Weights of a small GPT-style language model, trained from scratch on English Wikipedia: width 128.
Each number is 50 + 15 x the weight over the matrix's rms, rounded and kept within 0 to 99. Layers, rows and columns count from 0.

# layer 3 MLP down (transposed), 320x128, rms 0.686, rows 227-263, columns 64-127
71 55 42 56 44 29 62 69 41 67 56 63 56 59 26 81 34 43 65 68 39 39 25 51 50 34 41 69 64 33 43 43 29 67 40 34 64 55 40 34 68 31 49 37 42 75 49 56 44 28 35 41 20 69 43 40 48 64 87 42 55 33 75 65
63 53 35 47 29 33 26 66 41 51 60 45 29 59 60 41 62 37 65 54 69 39 52 72 63 51 49 59 55 30 69 70 55 45 40 45 54 22 36 65 33 61 64 44 29 56 50 57 42 53 55 40 55 58 47 42 47 48 76 63 47 46 52 49
45 43 28 64 58 62 43 38 34 27 74 33 49 10 44 77 59 35 40 65 46 70 48 60 60 49 48 62 52 58 63 37 39 39 43 65 58 32 70 33 31 42 47 58 41 23 35 41 67 52 63 39 35 45 25 50 59 43 79 54 62 48 55 40
34 34 53 37 35 50 27 74 63 39 39 44 52 86 37 27 62 39 72 25 63 47 63 56 43 69 42 66 40 63 37 45 40 29 52 20 63 40 43 61 71 70 74 56 44 63 63 48 47 73 57 58 37 50 45 34 42 34 47 94 57 28 47 50
34 42 14 66 57 53 40 60 41 47 51 78 30 57 50 40 73 55 43 51 59 40 44 31 75 42 43 62 60 65 58 80 20 56 55 44 30 42 45 42 62 64 63 54 49 46 59 73 56 84 39 50 17 55 73 55 54 50 66 53 52 55 49 52
11 28 73 55 56 51 74 21 56 10 64 55 23 60 34 28 31 40 51 48 37 60 35 31 55 34 24 69 54 49 31 42 28 72 56 34 33 81 61 59 47 57 50 52 59 59 42 43 65 51 33 28 42 49 44 51 37 77 45 66 59 23 40 59
52 60 67 35 28 54 29 27 59 56 46 81 50 51 50 60 67 36 79 64 44 51 52 42 66 54 52 24 88 61 60 68 52 47 50 51 43 56 38 45 67 51 59 42 53 99 14 47 54 36 49 49 30 48 30 54 41 42 40 63 40 58 65 21
46 43 29 52 51 43 63 20 29 36 56 73 37 60 45 70 53 41 76 61 41 49 59 62 41 54 67 63 30 52 46 14 45 55 54 58 59 44 57 38 86 42 55 38 62 95 21 64 67 43 24 54 56 53 56 63 69 52 63 52 45 39 59 66
36 64 43 34 60 53 41 62 57 53 63 50 55 67 58 30 53 36 64 69 24 39 53 35 56 53 36 40 57 49 42 66 42 41 61 37 64 50 64 40 40 57 50 47 35 60 48 60 61 36 65 39 47 53 60 29 48 58 24 27 61 63 53 59
71 45 30 72 66 35 56 65 47 49 34 51 38 45 48 30 74 55 74 39 62 32 52 43 44 57 74 40 52 50 57 54 43 32 60 54 57 34 70 49 92 55 24 43 56 47 23 39 45 54 28 59 57 53 26 62 31 53 46 48 50 43 37 64
40 51 20 45 54 61 52 54 40 53 44 35 62 20 45 27 57 44 51 40 60 61 59 24 44 55 60 72 35 43 60 51 51 43 18 64 63 44 55 73 43 47 34 38 44 28 62 54 66 53 50 63 43 72 30 82 52 52 75 39 70 48 31 71
46 70 46 30 37 63 47 46 57 36 50 33 41 17 99 56 60 53 75 42 52 72 46 41 50 40 46 37 80 71 47 36 69 57 40 54 39 42 20 44 72 44 32 41 39 50 30 41 57 54 20 43 49 68 28 53 30 64 42 52 40 57 57 52
63 34 43 35 64 35 49 62 60 48 43 61 41 33 72 59 32 74 68 55 19 48 51 66 33 32 37 54 15 56 53 23 57 60 67 38 90 36 55 52 49 44 40 52 41 61 64 54 33 45 55 48 58 56 41 43 56 67 15 37 70 48 39 63
36 33 53 39 59 40 04 46 52 47 52 72 37 68 45 62 86 27 59 56 79 62 30 47 41 58 25 65 38 61 46 21 16 45 74 43 95 50 81 57 58 37 32 25 57 56 47 48 55 60 52 56 61 47 59 64 43 74 47 63 65 62 57 30
48 64 43 75 53 42 53 75 65 65 58 53 65 20 54 50 43 41 36 64 32 58 56 50 53 49 34 33 37 39 27 43 65 58 49 51 65 37 61 58 39 46 47 65 60 46 37 41 64 04 44 62 52 41 41 46 51 57 34 22 48 38 55 25
55 49 47 34 54 69 57 41 36 44 58 38 00 63 50 34 64 45 74 61 51 55 58 34 45 66 33 62 45 52 62 47 34 36 35 43 47 80 41 41 51 48 42 38 56 61 58 65 95 59 21 57 60 33 29 53 74 58 20 74 38 72 34 51
71 44 31 40 61 46 67 42 41 21 66 62 61 70 46 63 58 61 66 48 53 63 62 47 61 40 26 36 51 49 43 32 40 43 67 54 52 64 56 36 80 79 63 67 44 70 24 35 37 38 36 42 47 70 53 40 53 64 56 46 47 34 39 54
71 24 55 40 41 57 64 43 41 72 55 42 54 33 51 47 45 57 44 81 69 56 53 48 65 52 76 66 46 51 54 31 74 72 42 51 06 59 44 48 45 44 73 53 21 24 53 29 47 41 81 62 38 52 52 55 40 27 51 36 63 63 39 57
58 17 52 69 29 65 58 29 67 84 50 49 49 37 47 46 59 68 42 56 82 50 44 40 58 66 54 42 52 64 49 72 64 24 47 54 57 61 63 71 44 36 79 33 69 41 46 46 60 30 54 66 35 56 62 45 42 50 58 29 71 05 37 55
73 73 77 50 79 59 36 28 26 41 62 34 74 75 66 57 45 51 22 45 00 35 28 66 55 24 41 59 66 36 61 49 39 63 64 09 08 33 26 70 71 62 47 74 33 17 36 49 21 60 28 56 50 56 55 37 48 24 46 81 22 81 72 37
47 24 43 66 30 40 31 52 49 39 26 47 42 57 60 41 72 44 45 59 10 76 37 47 54 60 43 87 41 57 13 63 27 49 64 67 46 48 64 48 37 53 30 46 61 63 59 32 76 69 51 45 48 23 36 40 71 15 61 38 44 37 64 54
52 51 41 40 46 50 56 51 30 73 24 46 46 69 22 62 48 51 36 43 69 34 58 34 32 55 60 47 64 51 42 22 51 42 24 38 34 70 67 57 37 56 58 35 33 42 42 59 65 45 51 99 36 67 60 34 34 70 27 68 47 27 48 62
68 83 16 34 49 42 57 64 72 87 47 35 29 43 40 11 64 23 73 62 49 28 72 49 41 54 55 61 53 59 33 38 64 33 57 61 73 44 50 29 44 34 70 31 54 61 23 50 29 56 40 47 50 37 39 80 50 99 71 55 53 71 55 00
57 34 42 14 53 22 63 56 38 47 69 54 41 70 37 63 48 19 50 39 67 55 49 27 50 64 42 62 60 47 48 43 54 56 38 16 40 78 28 37 44 48 37 58 28 56 37 63 52 62 50 47 40 85 53 53 48 66 54 37 38 53 29 32
50 47 59 68 47 40 26 52 44 64 66 64 45 43 27 43 58 56 76 47 69 49 40 54 71 27 55 63 26 43 52 41 66 10 40 50 25 41 44 72 11 51 54 51 64 52 32 15 79 52 48 59 67 67 63 48 37 48 74 89 45 71 24 41
52 63 27 49 72 31 56 46 70 48 63 45 48 65 64 49 45 31 52 58 31 25 57 26 41 48 20 74 53 46 55 56 26 72 35 06 40 51 15 42 72 51 85 36 41 45 40 33 54 27 89 47 59 61 52 21 68 61 41 57 21 43 81 34
55 34 40 56 48 71 62 51 36 33 67 63 67 47 54 57 81 64 40 49 22 75 28 48 74 54 57 26 56 51 66 19 47 49 26 39 86 54 36 23 28 54 43 51 41 37 58 51 47 20 43 33 47 50 40 76 40 42 85 38 50 44 34 72
44 45 51 44 56 46 61 27 30 48 39 42 34 44 50 62 56 66 58 41 42 53 59 68 57 95 63 42 39 50 44 38 56 37 54 52 50 43 56 72 34 63 35 58 65 50 58 44 27 27 41 52 34 38 51 59 49 38 55 28 46 56 62 31
39 27 84 68 62 43 48 64 62 51 42 35 24 51 49 44 36 35 19 28 54 52 56 61 69 44 65 64 42 68 31 47 33 36 60 44 46 53 55 51 38 28 40 34 73 49 61 26 44 64 61 41 43 29 52 56 66 43 66 40 43 46 52 25
64 61 34 33 47 41 51 61 63 95 45 72 39 60 32 75 74 54 62 32 40 44 87 32 55 58 81 36 69 76 73 52 50 30 55 64 49 55 28 45 58 70 42 47 58 62 61 52 73 64 52 28 36 53 65 41 61 51 28 52 51 51 57 37
65 55 78 60 46 47 47 56 46 60 35 49 46 40 36 35 41 53 31 41 60 47 63 51 89 61 49 72 41 39 47 32 56 34 80 70 26 44 29 72 62 49 65 52 55 38 78 58 22 40 30 57 75 40 48 00 63 45 26 56 48 47 69 70
39 65 65 22 44 20 55 44 36 27 43 82 41 62 50 87 56 50 40 64 45 75 61 60 50 67 71 67 55 56 51 74 44 73 63 63 57 42 61 31 34 50 45 49 60 37 60 48 59 45 67 54 69 54 60 47 76 31 56 53 63 31 49 57
65 36 42 44 69 59 37 34 51 49 25 43 54 30 62 44 67 54 45 67 59 43 60 46 71 54 40 54 49 26 49 48 84 81 30 61 61 51 54 49 20 30 33 49 53 75 64 70 42 55 54 49 76 58 54 57 46 37 62 45 71 65 35 45
84 73 00 62 35 51 44 69 52 52 54 49 51 53 58 70 49 46 56 44 22 25 78 42 51 45 46 64 44 48 41 45 38 11 66 53 79 64 44 37 35 61 74 25 40 62 61 45 65 17 80 32 29 69 44 45 68 50 59 50 48 40 46 47
43 62 57 35 46 69 73 31 43 31 36 55 73 43 43 56 33 42 67 71 55 86 55 30 56 58 56 75 50 71 45 46 54 59 34 50 47 35 48 58 60 25 35 32 87 46 73 52 47 59 31 32 57 57 72 40 43 47 60 30 58 78 46 34
41 55 24 47 60 49 43 50 36 48 39 47 23 62 47 43 51 47 45 59 45 79 54 48 39 41 40 78 51 69 46 83 56 41 63 81 48 18 57 46 66 42 23 55 79 53 65 47 67 35 41 47 49 54 46 51 36 45 57 38 50 49 55 36
23 44 46 65 24 34 43 39 72 41 50 34 47 68 52 35 52 39 63 50 54 55 50 89 59 45 76 45 50 25 50 50 63 48 57 55 35 23 55 59 36 44 74 52 51 49 73 68 50 67 66 45 47 60 51 62 42 41 53 57 69 26 75 68
# layer 3 MLP gate, 320x128, rms 0.372, rows 228-263, columns 64-127
44 48 70 27 65 62 60 39 63 58 60 87 47 51 24 37 37 44 64 55 66 37 61 69 74 46 47 57 69 34 24 43 70 21 26 39 54 43 28 34 26 53 36 30 31 47 55 49 59 25 50 41 58 53 33 81 71 35 59 34 51 67 41 53
53 51 62 51 48 63 66 58 45 44 52 59 61 57 54 35 51 74 53 39 47 46 31 35 48 59 53 68 81 50 61 30 45 39 66 48 46 78 41 57 33 58 75 41 47 41 52 51 61 53 37 58 51 61 34 43 58 52 71 33 44 57 40 48
68 51 52 55 71 38 49 46 50 45 47 61 46 44 57 45 59 31 18 43 38 35 46 55 49 76 69 47 48 78 61 60 42 47 76 42 38 22 59 42 67 60 99 63 74 53 61 66 35 28 49 12 50 34 64 26 45 71 60 43 52 46 53 55
61 49 41 68 50 70 39 47 69 37 32 47 45 70 38 42 71 82 45 68 70 36 36 35 58 58 35 61 31 66 39 33 21 43 47 53 77 45 44 56 57 69 42 68 49 65 71 63 44 46 60 31 66 60 73 66 55 55 52 68 39 47 50 51
41 71 43 40 62 76 39 65 58 50 61 46 51 36 65 47 57 40 46 23 52 70 27 59 56 56 48 34 17 59 15 40 28 69 48 48 78 76 88 37 40 82 46 73 59 68 33 55 52 60 64 34 68 46 43 53 42 46 64 51 61 33 56 42
54 42 66 53 44 30 49 65 47 62 39 41 96 63 35 52 47 60 37 37 62 37 63 49 86 18 53 36 49 47 53 48 65 56 64 57 40 47 18 32 62 72 54 62 36 37 32 50 41 23 51 56 72 45 21 96 41 61 69 65 35 47 50 60
58 35 68 41 40 41 56 41 50 51 66 52 64 70 46 38 47 64 67 78 31 64 45 32 71 54 27 66 79 41 65 52 50 53 43 34 57 49 70 59 42 24 54 57 58 57 56 35 63 57 46 21 40 56 30 54 49 53 56 45 50 68 51 58
61 42 33 45 38 46 22 28 37 60 45 78 22 67 47 75 37 37 43 53 51 68 75 59 46 49 54 46 49 58 64 57 45 45 52 41 36 38 35 41 50 19 45 45 43 59 61 59 59 33 40 54 66 44 63 72 50 44 47 59 45 55 30 53
77 49 48 48 59 49 63 70 48 45 71 38 54 36 59 52 38 42 59 60 36 32 49 49 27 52 34 53 55 26 49 49 77 30 51 28 58 71 36 38 58 78 63 31 60 49 59 60 65 39 44 35 47 24 71 47 68 54 56 56 53 57 30 59
31 60 31 51 35 54 47 39 32 20 62 49 42 62 44 54 37 66 39 34 42 68 60 62 53 15 80 63 55 57 74 50 41 35 65 60 58 50 58 38 57 52 58 61 43 29 15 37 59 69 36 60 37 41 70 20 58 69 36 33 34 45 57 46
64 34 17 50 75 50 50 83 87 28 56 65 51 50 43 62 56 47 60 64 30 74 56 59 50 49 54 60 50 47 32 68 58 52 30 38 22 48 41 49 45 48 63 51 75 73 45 66 63 55 52 34 55 54 54 30 54 49 38 52 47 27 10 32
79 39 37 65 35 71 65 53 76 59 58 33 57 34 60 38 56 33 61 62 51 77 61 50 46 50 46 48 59 56 53 27 39 42 51 28 44 24 68 48 48 21 36 42 45 28 50 27 67 44 39 43 53 52 60 41 63 47 57 30 42 55 53 28
63 48 35 47 40 35 51 68 88 44 43 69 47 40 18 40 34 40 66 62 70 37 48 40 51 49 67 52 72 53 52 57 43 54 46 41 54 53 33 45 54 49 62 56 75 44 47 13 39 60 52 40 45 33 57 53 32 53 53 41 51 44 20 75
76 71 37 63 54 47 46 59 40 64 65 35 23 48 36 50 49 68 69 46 62 47 46 53 61 39 43 58 37 48 41 58 63 42 46 18 60 40 49 39 52 42 43 43 31 41 53 69 61 40 56 67 60 86 64 55 44 32 48 60 59 45 52 49
40 58 43 50 36 49 26 16 34 65 71 49 71 69 37 65 41 56 55 45 67 37 41 60 54 46 67 56 47 53 41 75 46 60 55 71 29 48 41 46 47 51 48 61 17 50 62 68 51 38 63 41 48 49 46 35 37 59 64 22 74 20 57 50
61 42 54 69 36 59 48 69 57 42 78 48 46 50 31 54 55 59 48 41 87 47 41 56 33 83 58 23 53 74 74 65 42 45 57 41 46 51 49 92 63 34 35 54 64 37 49 44 54 27 66 78 61 66 53 63 44 61 42 53 36 57 60 79
32 41 20 77 27 54 38 59 81 38 47 50 35 55 19 85 54 56 30 24 49 32 54 77 63 34 18 35 41 74 35 63 36 35 47 74 56 47 47 37 30 46 61 58 48 57 55 66 31 49 56 45 73 46 49 54 59 60 61 34 40 38 40 63
50 53 37 97 64 66 51 65 51 87 60 50 63 64 41 54 73 56 66 38 70 27 82 58 61 44 41 33 64 71 66 68 64 53 38 23 51 44 22 70 44 52 64 63 36 41 28 48 58 60 36 55 60 34 35 75 36 61 31 55 63 00 45 38
50 43 73 60 34 38 60 58 58 36 41 52 35 60 31 56 41 55 39 54 51 46 67 40 68 46 42 61 43 78 43 47 67 86 51 77 58 58 32 33 60 49 34 54 15 32 58 57 65 57 62 34 57 60 35 69 74 14 36 28 31 51 68 52
55 50 32 51 62 59 19 52 48 54 35 65 50 35 48 48 66 52 56 52 82 50 33 61 19 45 44 75 44 39 63 65 64 49 44 53 69 42 56 27 47 37 67 36 38 74 43 40 47 23 54 53 54 22 64 80 55 57 50 56 44 67 35 89
52 51 75 49 53 51 41 41 74 48 44 28 51 59 50 40 20 41 44 65 54 39 51 48 52 47 58 30 57 70 51 66 68 36 37 55 42 46 60 54 61 67 60 50 35 54 32 57 57 47 83 39 46 57 70 38 59 73 58 26 49 75 54 45
47 44 40 51 38 43 43 65 42 39 54 65 81 43 36 70 53 25 30 80 59 62 37 74 42 63 53 43 21 75 46 41 85 28 64 73 61 57 21 61 52 78 64 49 24 22 57 55 56 44 56 20 84 31 20 49 71 49 20 49 46 40 57 59
48 51 49 48 36 35 41 35 59 62 58 52 49 83 38 62 62 50 54 47 72 65 65 57 47 37 44 68 89 57 77 46 54 12 61 41 50 49 40 45 41 39 45 34 51 61 59 35 55 65 53 47 45 27 63 36 42 43 53 66 61 78 50 42
36 34 46 54 67 38 36 38 53 58 56 55 39 46 36 84 48 55 58 44 51 47 25 33 49 27 35 49 42 46 44 78 70 42 53 46 69 41 55 46 32 80 68 60 48 67 38 73 33 39 66 35 41 43 38 88 31 39 45 38 43 47 45 36
61 63 49 40 40 68 37 47 72 61 46 27 54 38 60 42 41 44 33 57 11 31 52 59 50 40 50 45 26 46 52 59 54 44 72 39 53 49 78 55 59 36 52 54 37 48 64 46 52 17 50 58 62 74 51 99 72 74 40 32 44 55 56 39
39 66 42 32 49 22 58 58 53 49 31 37 73 28 45 33 34 34 44 38 43 49 82 65 65 59 75 43 48 62 31 57 60 52 33 73 81 47 62 42 62 55 61 52 66 50 40 29 47 39 75 49 53 32 55 62 49 53 77 52 60 38 37 60
56 48 43 42 48 48 51 34 56 58 46 28 31 69 49 47 37 26 41 48 72 59 48 65 49 21 65 26 50 69 60 64 45 58 56 50 55 35 36 51 50 33 46 38 47 56 53 49 54 41 51 59 42 35 58 68 46 63 36 45 68 72 62 51
42 51 37 52 63 67 33 79 51 55 43 58 55 23 46 25 31 57 35 67 37 66 68 25 65 61 57 31 46 52 54 46 69 62 55 74 57 56 37 50 45 30 42 82 33 41 61 49 50 39 60 35 74 56 46 65 43 57 22 32 53 38 55 55
43 41 51 49 47 62 38 34 42 59 65 37 55 76 44 38 64 53 55 59 68 71 01 69 65 32 45 56 30 48 61 26 07 64 25 34 54 76 56 62 36 54 55 55 50 23 60 28 40 42 57 42 57 75 50 51 33 39 85 54 62 75 65 47
58 47 44 61 51 59 27 74 55 57 62 70 64 51 43 81 63 52 33 43 75 53 32 65 74 33 52 51 74 63 46 45 62 74 45 65 78 38 62 29 24 55 20 63 59 64 33 49 55 43 57 58 66 35 66 54 72 15 38 53 39 35 48 57
60 39 51 69 43 72 42 37 52 47 56 28 53 63 25 40 64 55 49 47 41 26 51 64 74 42 59 42 37 68 37 46 15 40 38 37 43 54 57 65 61 60 65 62 49 15 49 59 39 47 48 64 39 58 26 68 47 59 38 40 37 83 62 62
38 69 74 72 34 40 37 62 67 61 61 52 65 43 72 52 57 33 37 31 51 57 33 56 45 53 69 24 49 42 49 55 47 57 35 41 82 43 63 35 36 52 37 74 32 20 37 69 53 47 39 44 85 44 64 77 46 63 58 51 81 51 27 77
55 61 47 42 46 57 56 59 27 46 42 43 50 48 47 60 65 68 37 18 51 44 73 72 38 68 56 78 51 49 17 83 51 31 59 41 42 32 28 40 30 79 41 83 43 56 42 34 55 20 53 33 47 38 61 22 53 56 72 50 51 41 61 58
49 23 65 50 47 55 49 35 15 47 56 50 60 55 49 46 74 55 53 51 48 38 56 76 62 46 50 69 29 50 93 49 37 69 56 25 55 54 50 63 12 28 41 26 44 43 48 35 26 40 68 54 55 39 50 81 73 11 61 53 54 67 38 44
46 18 49 52 50 51 64 83 35 53 46 29 47 61 69 59 72 34 50 35 67 64 80 57 66 51 55 56 59 67 50 34 79 36 71 58 41 50 48 37 45 53 43 30 46 47 58 24 56 51 41 56 59 40 54 61 71 69 41 68 64 50 47 76
59 61 25 63 52 66 53 56 76 36 52 59 71 55 84 55 47 44 32 39 54 64 69 59 48 23 50 40 50 66 68 91 44 39 49 54 63 46 47 28 23 73 61 60 51 72 55 42 45 36 49 48 27 42 15 52 52 58 38 69 54 38 32 71
# layer 3 MLP up, 320x128, rms 0.392, rows 228-263, columns 64-127
53 39 55 53 69 63 67 37 71 00 50 28 58 48 43 69 34 60 58 57 52 67 72 22 69 79 49 53 51 39 32 49 62 38 52 72 58 38 60 39 72 53 62 63 59 27 57 48 65 46 30 37 47 36 62 57 38 53 48 44 36 52 37 51
61 57 50 49 56 45 39 58 26 51 44 53 59 76 23 59 55 51 46 31 66 40 43 46 64 60 61 35 70 44 53 52 70 40 48 67 62 53 24 47 47 43 57 72 30 37 40 48 74 56 75 31 49 36 64 55 75 67 12 53 64 33 19 73
50 46 46 60 34 50 70 50 62 33 44 67 55 22 56 73 44 57 41 45 42 55 63 63 66 56 41 57 60 50 55 26 38 71 46 66 38 59 67 46 57 61 46 43 47 71 58 39 62 51 39 50 73 45 29 24 29 63 49 35 52 50 48 43
50 27 42 40 29 43 71 32 48 91 25 24 62 36 56 63 48 51 43 27 57 54 75 44 26 39 39 43 41 35 44 52 47 42 51 38 62 49 35 19 62 39 53 70 46 56 74 41 66 37 71 36 64 41 59 47 22 34 79 59 47 49 26 61
54 51 42 68 41 66 66 36 49 46 39 47 66 74 42 39 42 43 63 14 36 43 36 35 66 36 39 63 47 54 63 67 62 60 55 42 58 42 57 18 49 66 43 49 65 52 38 33 33 62 52 57 66 56 58 40 60 43 51 69 57 52 48 58
33 50 40 48 63 64 26 47 61 54 40 54 32 63 75 35 33 49 79 55 65 32 45 58 39 28 55 63 44 49 37 39 33 55 53 25 59 61 41 73 38 53 37 65 54 24 41 72 73 58 52 39 53 60 63 50 75 52 57 43 44 37 23 67
42 54 49 39 53 49 45 73 40 36 50 39 23 44 57 65 77 52 27 49 33 42 28 32 68 31 64 24 74 81 50 54 64 39 50 53 82 51 33 38 50 27 48 52 49 27 82 53 69 71 60 57 77 36 26 50 46 63 47 40 59 60 61 20
63 52 74 46 72 46 32 56 35 59 71 38 58 62 57 44 56 58 37 17 63 62 48 47 57 46 36 26 77 43 42 40 70 63 72 40 29 33 65 44 37 48 32 46 30 41 59 39 52 43 47 41 32 40 49 47 35 65 53 63 31 44 51 68
88 39 36 76 63 64 47 45 71 53 57 64 50 20 36 49 18 36 83 85 67 61 37 44 40 51 65 66 53 72 47 53 47 66 32 34 31 61 45 30 34 64 52 39 20 35 64 40 53 90 53 37 59 76 63 35 38 58 50 16 22 54 57 50
59 45 25 46 78 39 62 49 49 60 55 57 66 55 77 77 50 74 69 69 60 59 59 44 47 67 35 58 56 71 52 40 60 55 51 05 40 67 48 37 26 38 60 36 38 33 24 49 74 53 47 64 67 62 56 30 50 66 54 41 36 34 38 16
35 78 57 35 59 41 44 21 58 37 40 52 50 44 75 50 60 39 30 68 46 67 67 31 84 48 68 42 28 41 59 39 60 44 63 42 45 64 70 41 37 58 54 58 46 57 49 66 47 36 47 33 59 32 45 47 62 72 55 53 58 44 52 80
55 40 70 40 39 46 35 45 54 71 51 69 74 42 38 46 38 67 33 61 68 43 50 46 60 50 34 62 67 52 55 45 35 46 47 47 65 52 56 31 28 52 53 64 63 65 58 45 39 68 40 73 64 63 24 31 41 47 37 60 31 37 71 38
47 51 56 36 30 79 31 22 54 50 46 49 40 36 47 68 12 53 48 50 30 50 76 52 47 52 55 66 58 54 72 25 85 39 60 37 43 31 55 46 51 54 45 42 40 26 34 31 51 76 47 79 50 43 36 99 77 32 42 64 55 58 51 54
65 31 29 27 62 36 28 39 28 51 41 46 60 55 62 50 52 59 70 35 56 38 39 20 52 31 58 61 55 49 67 54 33 64 47 44 54 37 58 39 29 49 60 46 64 48 43 71 29 54 43 72 24 64 48 60 37 72 55 45 38 49 42 50
44 46 39 60 25 53 47 68 34 41 41 61 43 76 66 42 67 65 61 56 53 88 36 57 53 59 49 63 41 43 50 31 50 31 36 43 42 21 51 52 44 12 58 74 46 55 30 57 55 61 37 43 43 53 44 46 66 25 75 55 51 82 58 51
62 59 63 53 45 23 44 56 56 50 65 52 64 54 78 53 69 57 40 32 64 38 51 69 28 42 25 57 29 53 38 39 51 59 50 34 31 44 42 61 45 45 70 63 45 66 50 40 65 41 77 49 61 43 70 68 39 47 80 57 61 42 44 65
38 45 55 38 50 50 56 40 25 50 64 34 59 43 42 52 28 49 48 37 53 29 64 73 37 69 35 46 45 76 71 22 46 51 55 25 74 22 50 31 59 36 63 39 55 55 50 60 70 29 52 54 60 50 65 46 51 56 35 29 53 59 52 25
29 44 59 38 51 30 73 54 43 47 39 43 50 59 52 76 56 70 29 56 62 30 32 77 67 61 65 49 81 46 39 32 46 56 41 36 25 52 78 68 57 77 36 47 17 41 69 51 63 42 28 56 67 65 52 57 54 91 31 59 78 34 46 54
38 48 60 54 31 39 77 73 39 44 30 35 45 20 48 70 28 43 57 44 72 47 62 55 60 49 29 39 29 60 69 30 27 68 44 33 36 49 33 54 50 65 60 61 22 74 57 62 39 45 28 53 46 58 49 50 69 35 28 54 55 32 52 60
50 31 59 45 64 54 54 55 66 52 71 27 56 60 61 68 64 47 66 40 60 60 22 51 66 55 54 51 28 44 62 37 39 50 37 56 54 55 59 56 51 69 33 61 71 37 42 65 23 71 29 62 64 52 69 36 52 00 52 46 52 66 34 40
62 67 51 62 34 20 47 34 58 56 51 44 42 31 41 33 53 42 44 54 45 50 47 46 57 78 59 71 53 48 35 52 74 51 55 72 53 42 43 41 75 41 54 57 55 47 56 52 59 52 31 71 52 62 41 61 54 62 70 28 56 33 45 67
56 78 11 28 48 72 57 63 62 39 63 65 62 53 52 33 62 63 54 57 52 45 46 37 83 52 48 39 75 30 46 67 27 38 55 12 61 30 73 68 64 40 63 40 69 44 73 09 25 77 63 76 41 48 90 07 36 79 74 55 47 63 31 38
39 46 68 60 32 43 62 66 31 37 50 32 46 39 45 48 29 36 45 56 39 44 55 75 48 66 52 57 52 47 36 55 39 71 71 35 50 50 58 41 47 49 70 42 54 88 36 39 73 77 40 66 83 44 53 35 42 51 60 26 77 41 50 62
78 49 41 56 55 68 67 56 49 54 39 32 81 78 62 56 51 54 75 60 29 45 47 52 39 49 63 50 27 55 31 33 52 63 44 49 35 86 73 71 71 30 41 25 51 78 67 49 57 24 50 59 26 38 71 26 40 41 36 39 51 65 66 75
37 66 71 59 53 55 56 48 64 49 62 49 56 36 41 53 37 43 61 39 56 54 17 20 47 72 68 37 53 53 63 62 41 43 77 56 58 62 54 48 82 50 31 44 48 46 60 52 58 76 44 50 50 39 34 99 67 52 44 31 61 25 84 52
53 69 51 70 46 88 57 51 43 75 44 34 57 56 60 65 73 66 73 66 62 58 33 34 44 31 25 46 41 75 26 58 57 32 51 37 37 26 61 29 30 62 26 65 36 26 46 26 44 44 40 62 53 51 55 54 64 78 44 56 48 87 64 23
51 55 57 37 37 55 64 76 73 47 53 29 48 48 51 47 45 39 42 68 59 33 49 30 60 35 51 53 77 69 80 53 66 38 41 59 57 31 58 35 78 77 51 48 57 42 46 51 34 64 52 64 66 38 52 50 36 72 56 60 69 67 50 64
57 65 41 10 55 40 58 99 43 48 71 42 45 41 27 42 55 77 27 40 63 36 59 51 54 40 64 60 38 54 46 60 41 27 49 49 39 55 63 39 34 76 53 60 45 41 41 27 52 34 67 52 51 68 51 69 48 49 78 45 17 41 64 74
11 43 53 60 38 25 59 63 42 54 90 75 69 70 51 36 25 41 36 59 64 30 56 55 51 66 31 44 63 50 35 51 48 70 57 64 23 49 43 72 40 59 40 23 55 63 59 48 55 68 54 44 50 58 46 29 60 29 45 33 37 26 16 17
37 34 60 53 64 35 42 51 65 00 46 50 56 66 27 73 39 66 56 45 46 48 80 59 41 32 53 81 64 51 68 66 31 72 32 48 89 58 71 49 66 59 37 60 46 40 51 37 29 55 51 74 56 21 57 62 52 30 73 13 68 75 30 27
64 30 58 48 52 49 25 71 54 48 17 31 71 42 44 52 37 50 62 28 61 37 29 38 51 58 48 48 32 36 48 41 72 33 35 46 43 41 38 48 45 57 51 71 49 63 31 14 49 59 39 63 54 42 74 35 25 61 58 59 56 35 52 38
41 74 53 56 47 57 58 60 73 55 63 66 62 60 59 67 71 34 43 30 32 77 26 49 66 22 52 45 69 69 51 19 43 45 39 37 70 64 32 62 64 46 63 23 49 46 31 69 27 43 73 63 25 50 49 56 43 27 53 36 70 36 37 50
36 56 58 36 51 31 46 83 59 49 49 71 54 48 63 72 38 44 25 54 61 54 41 72 50 47 58 48 67 50 66 59 81 38 43 18 47 49 59 64 23 73 29 31 54 49 77 59 58 26 66 73 25 43 51 54 71 46 67 44 33 59 69 48
27 48 67 59 56 52 51 29 39 26 63 52 45 39 57 58 50 38 35 33 45 21 42 74 24 50 53 61 46 54 61 92 25 60 58 37 64 49 68 44 38 85 50 31 32 44 60 54 41 56 21 59 29 40 55 27 26 58 72 70 62 64 74 49
58 39 60 57 62 47 37 81 59 57 37 37 61 58 89 69 56 59 56 65 41 61 47 37 40 54 54 43 50 42 51 20 53 46 56 04 24 52 44 59 44 48 67 32 41 55 31 62 58 50 63 60 32 49 43 72 61 56 28 69 66 29 57 68
59 78 49 68 36 47 68 84 66 55 44 32 79 35 49 51 57 65 45 63 45 86 32 21 62 55 42 57 57 46 18 55 11 80 21 56 58 70 57 48 49 84 52 40 32 40 50 77 50 37 49 41 23 50 31 50 26 41 35 50 71 46 58 31